Each number is 128 + 32 x the weight over its row's rms, rounded and kept within 0 to 255. Layers, rows and columns count from 0. The size above them is the row's rms in percent of the matrix's.

# layer 9 attention query, 128x128, rms 0.155, rows 0-10,32-42,64-74,96-106, columns 0-127
size [176 189 168 166  82  93  65  63  68  84  69 236 181 119 124  93  78  88  87 103  86  74  46  31  25  46  55  34  66  39  67  42  65 136 133  65  68  60  44  80  48  84  59  68]
[[154 149 142 146 172  93  95 130 114 149  96 112  79 141 152 141 154  85 131 101 134 105 118 150 104 143 171  80 186 130 156  87 185 200 141 103 171 137 176 144 137  90 169 158  91 124 184 140 106 120 150 145 167 135 110  59 185  89  86 121 128 136 175  96  77 106 115 117 161 221  97 186 101 131 156 106 135 155 112 160 142  59 138 109  93 109 118 145  59 110 186  49  62 150 164 101 129 144 134 127 117 100 115 156 164 127 120  98 177 141 132 153 155 130 107 165 137 123 150 148 139 118 143  86 119 132 127 102]
 [ 95 128 180  91 147 119 136 115 155  71 127 109 159 111 107 155 158 135  40 114 141 133 103  97 117 144 127 124 146 166 103 124 200 155 112  69  99 121 155 157 151 149 171  89 140  79 114 160 100 161  94 132 136 179 147  66 118 110  96 105 123 141 107 165  82  99  88  22 141 137 130 108  96 125 117 103 130 154 145 128 134 118 158 169 102  77 132  95 115 167 188  99  76 111 109  90  95  80 138 100 112  99 161  77 155 113 173 144 174 105  57 104 153 159 139 132 154 149  94 103  72 131 156 125 162 111 164 168]
 [159 128 135  96 100 127 198 166  95 125 198 229 157 188 185  86 114 135 152  86 122 167 169  97 147 113 107  87 114 147 127 122 124  85 112 143  76 174  98 103  91 130 137  78 103 137 115 158 120 161 114  78 137 153 128 136  95 119  94 171 114 145 138  65 138 109 149 140 121 179 179 163 115 109 132  94 189  93 105 135 119 164  98  53 148 131 151  69 185 189 124 137 107 103 167 115 144  72  94 151  99 123 166 125  95 144 139 122 117 130 126 121  75 160 154 156 129  85  77 111 133 109 142 148 141 145 118 161]
 [191 139 138 154 161 103 147 136 138 128 136 146 163 186 112 152 121 163 130  46 116  67  83 142 125 132 131 101 157 158  86  79 131 131 160  86 164 121 145 158 122 149 154  99 158 113 162  73 164 160 153  85  71 134 100 117 124 104 180  90 131 141 175  90 200 128 114  39 135 125 132 164 106 166 102 110 140 147 129 129 128  93 172 167  82 120  99 148 124  88 137 100 111 149 160 147 148 154  86  98 118 186 135 185 173 138 169 121 154 153  87 194 158 111 157  94 153 123  98 149 135 110  73 143 119  64  94 148]
 [103 114  94 150 104 119  90 149 134 165 112 123 137 157 124 193  48 129 111 147 141 105  60 109 172 171 126 116 131  63  87 134 103 132 134 125 149 131 103 146 182 150 127 133 114  72 123 104 113 165 188 143  79 173 136 109 139 117 146 168  99 137  93  78  90 171 128 125 120 107 100 156  86 205  91 124 130 117 108 170 122 137 111 182  88 153 106 171 135 104 126 107 153 144 104 157 142 157 181 111  85 102 113 132 128  75 165  88 110 151  57 130 116  68  76  57 182 170 149 132 119 123 106 144 127 178  78  93]
 [113 111 166 164  65 187 113 113 163 116  68  94 138 132 132 165 103 141 100 114 113  96 108 153 150 124 155 148 109 162 129 147 132 148 118 157 123 148 169 137 140 118 134 120 187 137  92 129 215 136 107  97 136 158 101 146 165 123 132 120 114 122 128 169  89 152 115  81 116 157  97 134 142 211 104  88 135 117  78 188 104 138 160 159 128 125 103  73 121 121  83  43  96 144 119  88 212 149 186  96 117 151 134  53 136 157 110 148 117  95 133 112 148 119  87 114 136 199 160 127 159 125 113  55 155 106  85  90]
 [169 144 117 165 129  95 125 107 140 105  64 136 123  81  40 172 101 135 115 148  93 120 125  84 201 156 164 113 142  91  82 125 129 173 196  93 139 131  65 162 143  69 164 110 141  95 127  80 110 125 118 104 136 135 129 113 132 123 127 138 116 189  54  57 120 124  94  91 131 135  74  68 116 159 172 118 107  85 110 151 148 107 177 141 111 145 124 154 112 129 145 118 134 136  93 142 148 138 155 137 149 134 109 108  82  71 111  95 183 111 121 136 112 148 132  84 170 169 120 133  56  68 122 113 174 158 142  80]
 [133 124 168 125  52  93 137  68 118 143 135 158 157 171 142 122 150 148 126  92  89 139 168 158 158 221 151  96 133 106 156  97 103 188 109 147 131 179 113 162 131 115 139 133 122 126 106  98 151 143 126 104 205 148 173 128 105 145 107  90 192 139 113 141 152 118 200  88 124 133 142 118  98 201  99  83 184 134 128 161 142 135 117 127 141  87 138 163  65 147 148 111  39  87 172  97 149 142 124 114 175 138 140 125 158 187 110 126 127 143 120  70 154 121 161 126 147  97 158 110  99 105  80 107 182 130  98  95]
 [133 145 132 119 138 148 173  97  96  66 103 106 133 107 140 148  86 106  92 108 103  94 161  93 196 186 102 170 156 159 102 130 134 132 135 164 121 170  67 174 166 114 154 133 144 133  76 115 129 110 117 170 113 132 130 129 195  81 101 113 137 133 128 115 111 192 121 131 184 117  75 166 103 203 144  97 154  99 122 142 167 150 177 161  73 142 113 150 122 131 101  97 142 200 140 103 133 129 176 120 108  84 115  76 126 127 174  95 142  93  75  77  94 158 131 124 175 148 129 139  72 102 112  83 177 155 173  80]
 [ 79 153 113 121  90 126 150 113 130 122 132 141 115 121 140  60  91 128  95 142  95 116 115 161 112 152 105 144 107 212 147 155 116 134 134 107 102 131 160 137  98  45 156 113 102 162  23  59 148 185 144 123 139 197 201 137 146 109 186 128 155 133 110 146 135 153 128  70 153 159 112 104 192 132  89 104 141 111  92 132 145 154 137 138 150 156  79  89  94 143 139  86 145 157 192  88 149  76 184 110 182 165 153 131 110 163 132 113 120  94 132 111 112 186 148 137 159 125 126 145 120 142  93 122 116 175 123  86]
 [ 98  53  84  71 126 126  97 118 145 148 143 169  78 122 121 145 167 134 156 187 174 108 144 105  69 159 135 152 121 182 205 140 112 158 141 120 129  57 157 110 105 144  93 120 143 151  77 139 119 114 124 144 120 175 195 161 139 189 142 140 111 120 109 175 149 107  93  52  60 161 170 150 161 102  90 126 149 129 118 135 134 153 107  71 125 140 130 205 116 151 129 186 117  98 109 127 137  97 138 104 142 154 110 136  96 135 168 120 103  81 147 201 123 165 109 165  94  85 132 102 154 116 116 134  87 156 146 104]
 [ 93 137  74  99 117 136 138 164 135 115 166 163 127 124 141  94 122  98 157 211 138 153 142 158 114 144 114 221  77  92 160 151 100  75 104 183 102 126  95  90 106 116 111 154  99 158  98 126 164 152 148 129 106 113 117 166  92 179 149 148  98 113  82 125 109 147 124 202  80  68 153  78 177 104 154 150 141  83 140 151 104 147  71  99 168 199 128 128 165 133 106 171 167 152 121 159 115 143 120 206 110 191 144 105  98 165 126 163 129 126 180 146  89 126 129 114 134 119 154 130 179 128 132 148 135 186 132 146]
 [122 112 138 121  50 151 103 149 146 160 196 156 131 141 130 142 135 122 141 114 158 104 206 105 129 109 128  90 138 138 122 145 125  87 168  83  68 128 101 101 118 116 141  91 104 127 126 137  95 122 131 125 150 122 178 150 141 144 138 127 181 157  90  83 108  99 134 103 139 155 138 155  75 181 100  68 136 108 147 139  79 187  97 122  99 104 128 141 198 146 104 159 119 122 198 148 179  67 106 132 157 148 100  56 127 148 147  79 181 102 118 171 100 180 156 133  76 131 157 129  84  88  97 198 174  80 149 131]
 [ 47 153  98 162  86 163 143 138 138 124 156 151 106  47 165  94 142 125  84 221  97 173  89 140 100 107  95 173  89 134 148 160 123  96 129 110  63  91  73 146  75  90 111 164  83 132  88 168 117 152 141 165  99 138 193 134 130 162 131 168 112  94 124 156 119 109  94 203 124 112 121 102 159 113 154 160 151 111 132 116 138 136 149 134 100 132 138 118 137 135 132 155 206 127 168 160  76 122 155 136 147 125 147 130 110 115 158 118 164  72 172 154 101 122 117  89 160 143 147 144 132 148 107 121 129 173 206  91]
 [161 125 173 148 150 122  88 117 133 133  90  84 103 116 131 138 133 126  78  60 144  86 115 160 106 114 121  71 172 149 134 143 119 193 125  95 135 146 156 126 162 116 154 116 171 154 172  95 151 145 139  96 156 153 152  66 185  78 118 129 115 145 164 237 120 129 129  17 173 149  91 194  97 145  94 103 108 191 130 121 157 126 110 177  64 112  99 122  98 101 153  70  95 119 137 130 169 145 139  86 135 124 144 118 176 121 117 119 160 152  75 118 153 126 151 155 136 153 113 132 124 124 133 149 162  77 133 141]
 [133 112 185  80 169 100 148 168  92  99 100 118 142 126 185 108 144 135 120 110  93  73 162 135  85 174 137 172 125 104  78 147 166 122 135 113  89 212  96 208 136 166 157 151 112 127 148  89 213 150 121 140 132 147 144  93 130 162 128 106 103 109 111 138 112 124 134 182 111 142  89 138 159 178 145 109 162 156  96 190  75  80 112 160 127 184  78 120  91 114 149 152 113 122 124 114  79 143 172 181 154  73 155 107 120 109  96 141 164 154 163 141 124  95 185 136 148 120  89 139  78  93 173 138 152 137 149 106]
 [ 95 182 158  71  90  99 119  87  46 109  80 148  98 160 120 149 115 119 110 116 119 118 136 139 142 137 177 122 167  74 172  83 188 145 150 175 171 103 153 177 137 159 127 151 127 131 137 108 148  83 118 160 170 160  77 115 104 124  73 146 113 132  99  94 114 120  88 158  59 131 123 177  78 144 111  94 134 131  91 193 161 122 139 161 143 114 142 168 118 134 166  91  89 112 100  45 138  95 114 139 120  77 157 165 126 142 151 182 104 118 123 119 139 125  50 106 144  60  77 138 113 114 136 100 120 164 115 107]
 [ 83 121 162 105 103 133 146 162 143 141 178  80 142  86 143 124 125 103  89 171 139  78 135 131 114 151 143 212 105 146 101 189 125 167  74  77  86 207 150 153 117 136 169 153 115 142 146 105 147 127 140 107 151 126 167 102 185 116 179  83 130 154  79 106 121 123 100 150 153 144  65  84  99 149 155  94 152 124 112 124  69  38 106 187 102 134  83 127 122  78  90 139 129 157 153 108 109 146 164 187 136 121 139  90 134 119 157 109 150 108 163 163 104 153 187 126 138 156 133 130  83  80 151 164 155 153 162 145]
 [121 109 148  83 119 126 139 109 117 130  71 158 177 131 151 133  95 106  86 129 103  62 137 141  49 155 147 127 113 110  90 101 203 148 144 126 142 160 123 206 109 155 151 162 132 147 119  81 243 155  59 111 133 171 130  83 139 147  99 143 108 120 130 150 121 104 109 137 117 151 122 150 119 138 146  99 136 176 104 173 144  82 112 160 124 143  94 183  91 100 175  72 113 128 126  80 106 135 118 155 102  97 122 133 115 132  97 147 188 171 155 115 152  72 182 159 157  84  97 112  82 132 179 150 147 143 167  97]
 [ 73  87 135 133 152 130 114 125 150 112 149  94 130  91 154 164 116  55 114 164 141  86 122  91 118 145 182 196 104 114  62 147 117 181  86  54 156 152 139 179 130 153 158 193 156 114 126  73 149 137 153 109 143 141 125  98 168 109 172 143 135  98 104 138  79 131  96 168 164 150  32 109  86 160 124 119 148 109 117 154  73  77  66 163  95 127 117 150 112  70 103 107 109 166 135 152 109 136  88 170 131 129 110  86 117 110 127 102 158 120 159 142 139  95 169 153 158 146  75 149  94  73 124 138 156 133 114  98]
 [132 128 168  97 127 110 166 131  57 122  90 161 129 186 153 109 157 163 210  71 102 160 213 124 109 128  83  98 140 122 138 141 160 107 152 169 127 167 109 172 106 169 131  86 124 135 116 142 136 124  82  95 157 144 141 180  97 168  66 110 131 143 100  56 159 128 120 175  88 176 152 115 159 101  84 110 106 135 121 144 119 132 175 103 165 139 157 107 130 161 129 174  96  85  99  75 132 104 165 113 105 133 115 162 167 119  98 169 131 144 142  86  77 131  98 192  99 125 181  75 126 139 191 129 141  97 115 132]
 [176 143 135  79 126 108 207 132 140 124  97 138 153 226 141 129 127 178 174  90 131 166 133 125 113  99 127 137 112 155 119 154 148  88 163 183 142 156 208  85 130 159 113 141  95 155 135 133 169 127 115 100 116 159 116 171  98 126 100 117  89 155 108 132 201  85 132  81  90 145 212 157 160 146 141 142 104 116 170 142 131 125 168 123 192 148 142  49 146 134 168 156 114 118 121 100 150 133 145 117 164 121  88 127 127 143  69 146 116 149 140 119  80 148 130 165  89 125 120  65 138 181 133 170 153 128  58 113]
 [184 171  87 125 119  69 158 138 117 132 138 114 177  97 130  86 127  77 115 165 122 116 143 115  80 130  63 179  88 136 103 134 135 157 178 150 121 107 118 140 156 135 165 136 138 142  71 150 108 177 209 122  39 123  62 116 110 117 138 114 163 122 113  91 145 155 142 173  79  86 183  83 179 111 177 191  54 128 147 107 162 116 126 132 135 142  97  94 169 185 123 121 169 153 100 128  88 171  85 132 116 128 137 166  90 141 117 149 154 104 125 136 121 113 125  54 120 147 129 128 153 118  96 125 164 160 151 103]
 [149 168 108 144 116  64 178 161  96 126 145 114 168 117 131  88 119  77 114 189 125 109 160 117 102 131  66 181  94 153 100 132 128 144 175 136 111 120 120 137 143 122 175 123 130 134  56 160 127 172 204 138  38 131  69 110 100 109 159 102 146 134 122  89 126 143 151 168  81  81 177 105 168 106 174 173  59 111 153 122 123 123 123 152 133 149  85  91 179 171 119 128 174 151  91 106 103 186  78 141  90 130 135 160  84 131 114 114 165 109 121 139 109 114 139  43 124 150 128 115 163 108 104 121 158 162 138 114]
 [136 137 159 138 100 182 155  81 102  99 138 103 157 115 153 175 114 134 145 140 138 159 163 107 101 119  84 148 144  87 140 169 105 178 127 164  73 127  86 110  95 177 125 117 155 114 110 116 174 156  98 115 153  88 105 155 169 125 140  85 159  59  82 183 128 181  96  87 138 121 115  60 152 177  65 182  84 165 125 108 122 113 105 164  93 101 133 107  92 192 102 133 138 120  84 187 145  93 167 139 127 127 141  95 128 109 109 122  78  69 135 119 166  48 109 105 112 158 161 156  97 109 123 110 165 120 191 150]
 [141 177 102 127 127  66 169  97 128 138 142 111 136  92 124 123 129  57 166 210  76  99 158  97  99  93  79 146  96 107 111 140 163 191 164 170 129 111 121 139 162 137 148 122 156 130  67 145  97 149 153 123  44 108  96  98  80 151 106  89 158 117 105  83 149 150 157 173  89 116 182 115 153 142 144 206  63 146 163 111 148 107 107 150 155 119 125 101 162 166  89 122 128 148  90  84  90 152  91 138 161  97 108 138 102 124  99 162 163 103 156 103 126 157 100  89 111 133 183 132 137 122 123 146 168 133 178  74]
 [109 168 114 161 119 131 162  80 148 113 100 102 101  81 134 141 169  85 182 220 122 119 137 136 113 113  66 107 118 156 113 153 166 178 140 200 143 135 120 183 141 155 125  98 153 143  54 159 158 105 116 144 140 111 139  82  69 167  61 105 145 143 137  94 137 127 134 154 124 158 143 153 119 130  93 178 108 146 166 100 109 111  89 153 155 123 143 116 147 166 107 137 130  94 106  44  76 133 140 141 146  48 111 114 111  90 135 175 162  99 149  83 139 148 102 147 118 158 192 151 104 131 124 162 154 135 184  64]
 [ 99 111  82  96 132  79 101 159 153 150 124 155 142 171 138 102 120 183  72 152  92 144  97 172 122 104 156 135 145 116 133  97 176 108 121 126 125 121 161  73 144  89 138 124 101  94 171 115  74 119 127 129 163 180 133 137  94 131  83 125  78 154 196  80 111  79 184 120 118 156 140 195 144  81 144  51 191 127 168 176 121 155 147 102 154 138 160 207 118 144 129 165 143 148 174 142 154 117  86 142 141 122 149 150 129 203 139 108 152 184 109 119 100 190 128 122 133  85 131 138 130 145 139 100  73 181 107 144]
 [ 98 160 128 165 132 135 168  69 150 108 107  74  89  71 122 163 173  78 177 219 108 134 149 122 127 124  87 137 115 114 109 161 153 173 141 190 121 136  86 198 165 152 143 112 147 140  77 172 144 103 128 164 102  96 142 103  97 162  78 110 147 126 105 100 141 128  75 174 115 136 120 134 101 132  95 191  80 151 140 105 130 109 104 156 126 123 134 120 123 138 105 112 126 113  61  74 102 137 129 164 153  83 131 110 109  56 116 165 125  89 157 103 122  98 102 147 121 152 182 157  81 109 118 119 163 101 194  61]
 [120 114 109  97 107  88 149 110 157 153 127 178 131 124 154  95 169 118 125 162 110 116 133 153  97 110  80  99 111 209 122 110 187 100 138 146 115 154 164 122 102 123 138 132 120 135 139 111 149  84 128 133 128 141 141 130  93 158  56 123 137 136 187 107 138  70 215  92 151 148 198 165 102  86 123  88 161 168 145  74 154 159  89 133 151 159 156 162 139 172 125 152 165  86 202  97  91  65 104  87 118 100 100 145 109 177 181 152 161 166 132 114 137 226 141 138 145 129 148 148 158 154 140 133  90 153  90 124]
 [122 165 133 167 176 138 143  96 137  87  89  76 115  93  93 196 132  87 173 164 125 123 123 108 168 120 119 124 140  91 104 141 124 177 157 176 171  88  84 161 176 138 124 145 163 143  64 154 130 112 133 130  99  97 104  92 132 122 127 118 136 133 102 123 119 145  60 187 114 110  93 137  89 144 145 197  68 152 122 145 121 100 120 165 120 112 123 130 122 124 126  98 100 128  30  98  89 162 127 164 114  94 138 126 122  50 108 160 116  96 145  98 128  68 109 116 111 146 144 161  80 108 106 141 158 108 175  24]
 [ 85 157 142 158 173 176 162  76 164 110 105 122  77  95 148 135 115 130 139 158  96 106 153 162 126  87 106 106 106 104 177  95 164 155 186 145 114 115 113 133 134 155 146  88 125 139  91 144 188 132 117 125 116 147 147 107 102 184  84 119 111 137 134 137 186 104  89  61  97 143  85 168 179 123  49 115 179 152 107 124  97 145  95 126 142 176 155 129 107 121 164 132 115 106 162  26 156  91 158 126 184 118 142 111 101  61 170 109 106 109 168 124  86 132 110 200  94 107 158 155  94 168 154 147 136 130 129  93]
 [127 117 180  98  67 173 148 140 127 135 139 167 127 107 189  64 178 166 131 125 134 128 152 145  94 112  74 113 117 168 167 112 136  76 111 105  53 162 166 107  81 151 140 126  83 125 140  98 145 174 105 134 147 178 177 138 134 166 160 147 134 126 165 157 178 132 173  51 127 153 151 142 183 134  57  98 193 126 122 107 151 174 142  92 148 155 172 111 113 131 120 139 111 104 176  87 118  77 152  66 161 166 135 123 131 175 170  84 122 115 152 142 105 170 139 172 155 122 132 115 151 177 144 148 106 152 111 165]
 [220 172 126  77 122 128 156 151  90 145 192  97 209 171 147 136 142 210 128  91 155  99 179 146 128 127  61 138 155 158 115 107 176  87 137  84 147 196 103  98 151 184 127 123  93  94 135 109 109 163 140 111 120 148 131 169 104  81 109 101 181 155  97  89 159  99 144 133 135 134 149 143 117 188 106 133 118 122 120 147 138  99 115  95  89 132 166 156 171 176 104 138  77 131 156 123 152 116  74 148 110 173 120 173 144 141 110  83 116 136  77 117 104 142 160 144  80 182  94 113 140 105 127 147 135  96  95 105]
 [213 160 105 116 115 110 105 125 104 108 162 116 182 159 145 111 165 199 207  63 157 134 181 128 117 103  89  64 182 175 113 119 149 114 146  76 112 163 146 117 160 174 103  82 125 114 123 130 102 158 121 118 106 151 134 153 112 112 138  96 188 142 112  99 158  98 121  62 149 164 177 154 116 167  88 177 119 137 111 131 132 110 177  82  91  79 138 133 142 147 142 128  56 111 126 119 192  95  67 109  86 151 116 137 148 143 102  93 125 144 104  96 124 131 154 140  95 191 102 131 126 103 117 137 160  78 101 108]
 [132 135 140 151 108 135 138 105 148 122 193 161 136 151  85 111  98 144 182 140 130 161 149  76 153 109 143 152  93 126  93 181 126 136  79 161 111 157 179 131 147 166  94 147  80 162 141 126 109 159 100 149 196 104 145 168 176 123 152 142  76 125 113  97 128 126 155 215 104 172  92 139 144  90 100 179  89 100 106  82  87  84  95 168 134 167 152 133 158 157 100 191 111 122 178 112 115 128 119 179 112 115 147  65 134 139  94 168  72 149 173 107  56 135 104 147  89 167 101 117 109 129 157 145  92 170  81 106]
 [179 152 142 129 137 117 146 100 107 121 157 104 134 166 136 126 176 202 199 127 119 150 205 120 115 147 101  86 169 175 111 145 172 126 157 138  92 154 150 129 147 170  78  96  79 106 105 161 117 105 101 141 168  75  95 143 133 119 122 106 159 148  85  94 147  69 124 106 140 188 152 156 112 137  60 188  97 130 132  83 141  90 163 154 110 101 163 103 132 138  83 165  43 107 163  90 177  85 110 138 138 136 105 129 114 131  62 137 106 147 147  74 123 126 122 172  93 181  96 149  89 121 135 125 156 118 124  72]
 [114 147 150  88 121 109 127 100 142 110  97  85 100  55 164  89 175 156 150 161 116  89 162 150  85 143  92 127 127 120 142 125 203 106 178 144  97 120 108 151 147 143 123  72 141 164 131 155 178 113  86 125 125 102 130  92  79 128  87 116 171 123  86 133 138 100 136 142 107 127 118 155 100 108 100 124  90 133 134  99 162 124 119 136  86 103 145 114 123 172 108 144 107  57 147  77  68 119 133 147 143  52 134 138  97  83 107 191 135 100 148 109 127 129 110 171 144 149 188 147  79 119 122  98 147  96 255  72]
 [144 105 102  76 149 120 106 132 102 149 117 155 143 148 156  92 112 139  49 110 135 159  97 179 108 132 127 186 143 139 122  32 128 109 162 130 149 111 156  94 100  48 189 171 117 114 160 140 108 107 145 130 130 170  77 116  98 112 100 114 100 148 140 169 139 126 154 104 137 161 128 172 169 110 147  59 180 125 125 145 159 182 116  94 132 118 156 152 173 138 134 145 142 120 154 161 157 103  96  75  91 150 101 173  49 170 128 112 145 127 104 176 105 186 139 135 108  50 126 133 163 136  96 136  60 137 111 173]
 [111 152 167 138 111 142 157  88 124 105 132  74  98  79 158 111 167 104 180 192 140 132 154 129  96 158 117 101 149 126 131 158 188 117 132 171 104 148 100 177 153 171 126  92 131 170  91 154 166 104  77 159 154  76 120  92  87 149  87 103 175 103  80 112 159 113  84 160 126 143 113 129 119 148  92 167  73 139 122 118 146  95 119 131  94  87 158 128 111 179 111 132  88  75  94  53  80 129 150 186 151  87 138 101 133  72  99 155 122 125 158 127 135 110  98 139 142 152 166 156  62 113 130  88 188 114 189  75]
 [176 138 115  57 112 130 133 135 130 118 148 166 145 141 183 105 108 146 115 124 129 144 134 199  55  96 109 136 100 127 116  84 202  71 179 105  80 129 114 126  99 134 158 132 133 125 147 121 182 165  88 151 145 161 111 118 108 122 100 123 158  98 131 149 131 141 165 111  90 103 198 123 151 137 142  50 105 141 179 117 149 165 101  66 126 135 133 120 118 157 167 194 113 119 206  79 119 103 133  79 129  99 144 121  70 193 106 150 146 106 126 192 114 171 134 136 165  76 148 124 170 133 153 123 110  68 131 155]
 [130 155 161 163 155 134 142 114 121  86 118  61 102  60 124 143 165 110 172 169 157 135 156 141 127 170 117  99 148 103 120 153 150 113 144 151 121 128  88 156 172 172 116 119 120 158  80 149 150 137  97 141 134  70 117 101 122 136 123 124 162 135  80  95 153 105  84 152 118  71  89 147  80 186  95 161  65 137 117 100 149  95 137 139 100  89 132 103 123 144  95 152  91 109  81  64 102 144 124 187 165 137 154  84 136 104  81 167 117 113 147 109 137  82 153 143 157 159 162 160  41  88 123 118 181  79 193  56]
 [111 149 152  87 165 151 133 109 161 104 107 126  55 167 157 116 160 123 172 163 119 137 111 162  92 128 131 103 123 111 154 121 113 116 135 167  91 157 122 198 143 110 137  87 113 125  87 139 171  82 162 130 137 158 186 141 112 156  73 115  52 145 102 159 110 103 116 111 105 152 101 204 144 147  67 112 176 120 113 150  78 129  65 107 161 174 135 105 157 119 117 146 125 100 140  45 141 116 155 130 152 140 116  95 155  76 102 172 100 136 178 137 109 112  83 194  90  98 161 140  97 171 158 173 180 185 120 152]
 [117 105 169  77 111 202 172 142 127  83 134 164 144 130 153 100 150 123  94 101 121 105 103 125 115 152 144 136  84 151 103 117  88  95 139 163  71 123 148 113 107 105 163 162 119 121 136 137 185 154 128 107 147 178 167 162 123 152 153 132 103 100 180 203 165 164 167  75 105 164 150 123 192  96  67 141 174 166 124 136 106 170  76 161 172 120 154  94  70 121 184 118 137 134 160 112 113 107 154  41 133 126 141 135 122 168 138 135 106 103 156 147 136 160  89 156 124 109 122 125 155 198 131 142 107 165  79 206]]
# layer 9 attention key, 32x128, rms 0.159, rows 0-9, columns 0-127
size [  7   7  18  14  41  28  51  36  54  40]
[[109 146 122 114 188  89 140 143 108 140 131 136 157 161 111 161  97  88 156  73 123  64  76  97 176 118 168 107 166 135 163 121 146 115 124 149 131 185 134 151  82 177  90 133 131 142  71 115 187 133 138 163 110 102  98  82 101 142 226 140 170 129 194 187 116 191 179 119 148 137 127 129 174 121 171  98 120 127 205 160 134 141  76 114 129 128 153 142 122  99 130 125 129  93  99 116  93 132 108 138  91 143 101 163 164  64 115 146 138  56 147 111  82 190 143 110 158 138 145 149 155 110 105 100 122 132  85 111]
 [127 144 151  80  86 155  83  92  76 112 101 123 132  76 111 153 110 136 103  99 144 152 105 156 128 112 138 111 146 107  78 165 155 124 113 133  98 130 152 142 118 149 125  91 141  78  74  77  96 100 154 167 144 156 152 102 120 117  51 138 131  99 116 151  65 121  58 134  86 201 152 103 144 112 100 122 102 135 110 134 204 106  70 150 168 143 170 104 146  84  94  81 160 102 100 128  83  94 100 135  91 130 123 122 150 181 132 181 146 149 100 170 174 160 163 100 105 107  92 107  58 164 107 167 139 196 107 149]
 [148 151 108 162 202 146 147 171 112 111  93 209 126 115 155 135 121 123 158 111  88 151 113 112 153 135 159 175  91 125 117 106 111 135 126 121 159 132 144 117  69 121 139 144  36 124  83 138  76 106 170  89  79 141 111 134  91 134 148 112 134 132 131  89 153 118 129 157 118 144 188 133 128  86 127 152 164 139 129 128 171 140 127 125 154 190  86  82 118 102  66 164 150 142 148 130  97 145  86 117  80  80 136 140 110 151 145 182 148 171  61  83  89 148 100 114 145 130 115 111 138 101 101 164  76 147  54 225]
 [ 95  73 155 139 120 142 129 157 139 138 153 171 172 128 137 140  87 116 155  63 127 144  95 141 132 150 150 137 139 141 149  79 180 142 185  95  97 159 174  53 150 144 119 170  61 152 176 201 138 142 153 168 191 111 135 113 156 112 135 149 141 150 162 167 159  99 167 174 157  61 112 107 127 110 148  93 116 122 160 175 119 141  81 102 111 100 154 170 135 120 169 119 110 132 124 133 106  93  95 163  83 142  87 103 113 181 172 145 137 119 164 160 138 175 185  86 183 113 126 105 175 138 129  95  78 197 124 134]
 [105 154 151  92 151 114  69 163 113 165 140  80  66 141 105 154 104 111 143 144 169  82 133 191 125  91  89 141 131  95 149 142 157 113 200 186 126 134  73 130 204 158 101 137 121 102 137 100 148 126 113 191 153 107  83 108 139 148  98 177 139 134  79 162  89 107  96 145 144 118  70 101 116 147 176 119 104  89  96 138 111 102 118  81  93  60 155 160 138 108 158 125 101 130 166 144 211 129 114 179 129 146  88 142 125 123 113  82 113 124 172 176 116 110 135 116 110 123 150 146 148 102 187 101 139  89 158  57]
 [149 169 211 122  97 157 142 107 126 101  59  98 150 109 128 164 190 162  76 107 118 105 167 124 152 153 146  94 150  86  74 124 116 108 110 164 117 130 116 185 176 138 116 112 184 137 128  96 174 107 106 136 131 129 132 102 161  98 123 123  94 128  88 123  84 145 131  93 123 151 104 126 130 178 111 143  97 143  79 120 159 100 152 133 105 132 122  82 141 139 124  95  95  82  94 112  95 166 199 133 159 140 161  72 189  85  86 178 116 145  78 150 108  78 134 149 134 156 156 171 142 125  76 144 167  42  94  74]
 [129 168 176 131 145 134 108 160 134 148 116  90  91 145 129 162 138 125 122 124 153  88 161 157 157 101 111 125 147  94 115 114 134  92 162 176 149 134  64 148 210 131 105 138 148 104 138  97 158 134 123 188 114  95  80  63 149 117 121 171  87 140  63 153  78 117  88 118 146 139  66 133 140 164 170 130  92  99  62 144  94  91 138 100  86 107 133 124 147 111 153  90 105 130 135 124 199 168 150 201 141 167 121 116 145 117 112  85 131 152 142 196 111  82 173 136 122 126 146 145 120  85 143 128 171  49 155  51]
 [126 129 176 104  82 155 176 128  39 126  52 127 143 102 119 134 144 162 104  79 126 114 163  81 146 180 158  90 164 116  80 108 108 134 123 140 147 137 123 170 129 131 125 106 159 121 142 138  91 126 136 132 151 139 112 163 111  99 141 100 112 136 114  72  73 166 158 104 123 149  96 164  91 147  89 155 107 131 113 161 213 122 162 169 111 132  92 106 143 124 141 116  72  97 124  99  52 174 155 115 127  87 138 142 143  84 104 148 104 192  92 143 130  40  49 141 124 128 119 155 152 133  53 128 163  92 100 127]
 [145 143 146 131 160 122 163 156 126 136 108  87  72 110  92 123 113 122  95  93 120  79 167 155 197 110 103 140 160 135 128 129 175  93 132 201 148 183  61 158 192 149 121 126 146 137 169 119 145 124 112 192 149  86  52  71 151 114 144 124 114 150  99 138  89 117  93 107 175 126  89 130 136 141 177 132  75  80  93 127 122 107 153  87  73  93 154  85 131  86 137  81 115 144 124 136 184 136 106 167 114 183 113 121 106 123 117  74 110 132 141 173 124  88 174 145 130 101 125 156 133 102 124 110 161  45 178  94]
 [134  92  93 130  87 105 138 105 158  88 117 184 199 100 146 136 110 124  57  94 109 137 108  73 126 154 174  61 127 163  88 139 108 122  75  71 132  79 190  89 118 106 118 127 134 147 144 106 125 137 156  71 137 169 167 125 176  71 162 119  99  94 211 104 143 160 132 139 136 149 140 122 123 119  91  95 142 152 137 109 143 147 113 161 194 142 114 130  90 182 138  77 138 117  75  96  74 133 185  90 112  95 170 102 129 127 136 162 169 127  88 100 123 171 152  95 173 147 119 114  98 129  86 129  85 155 130 163]]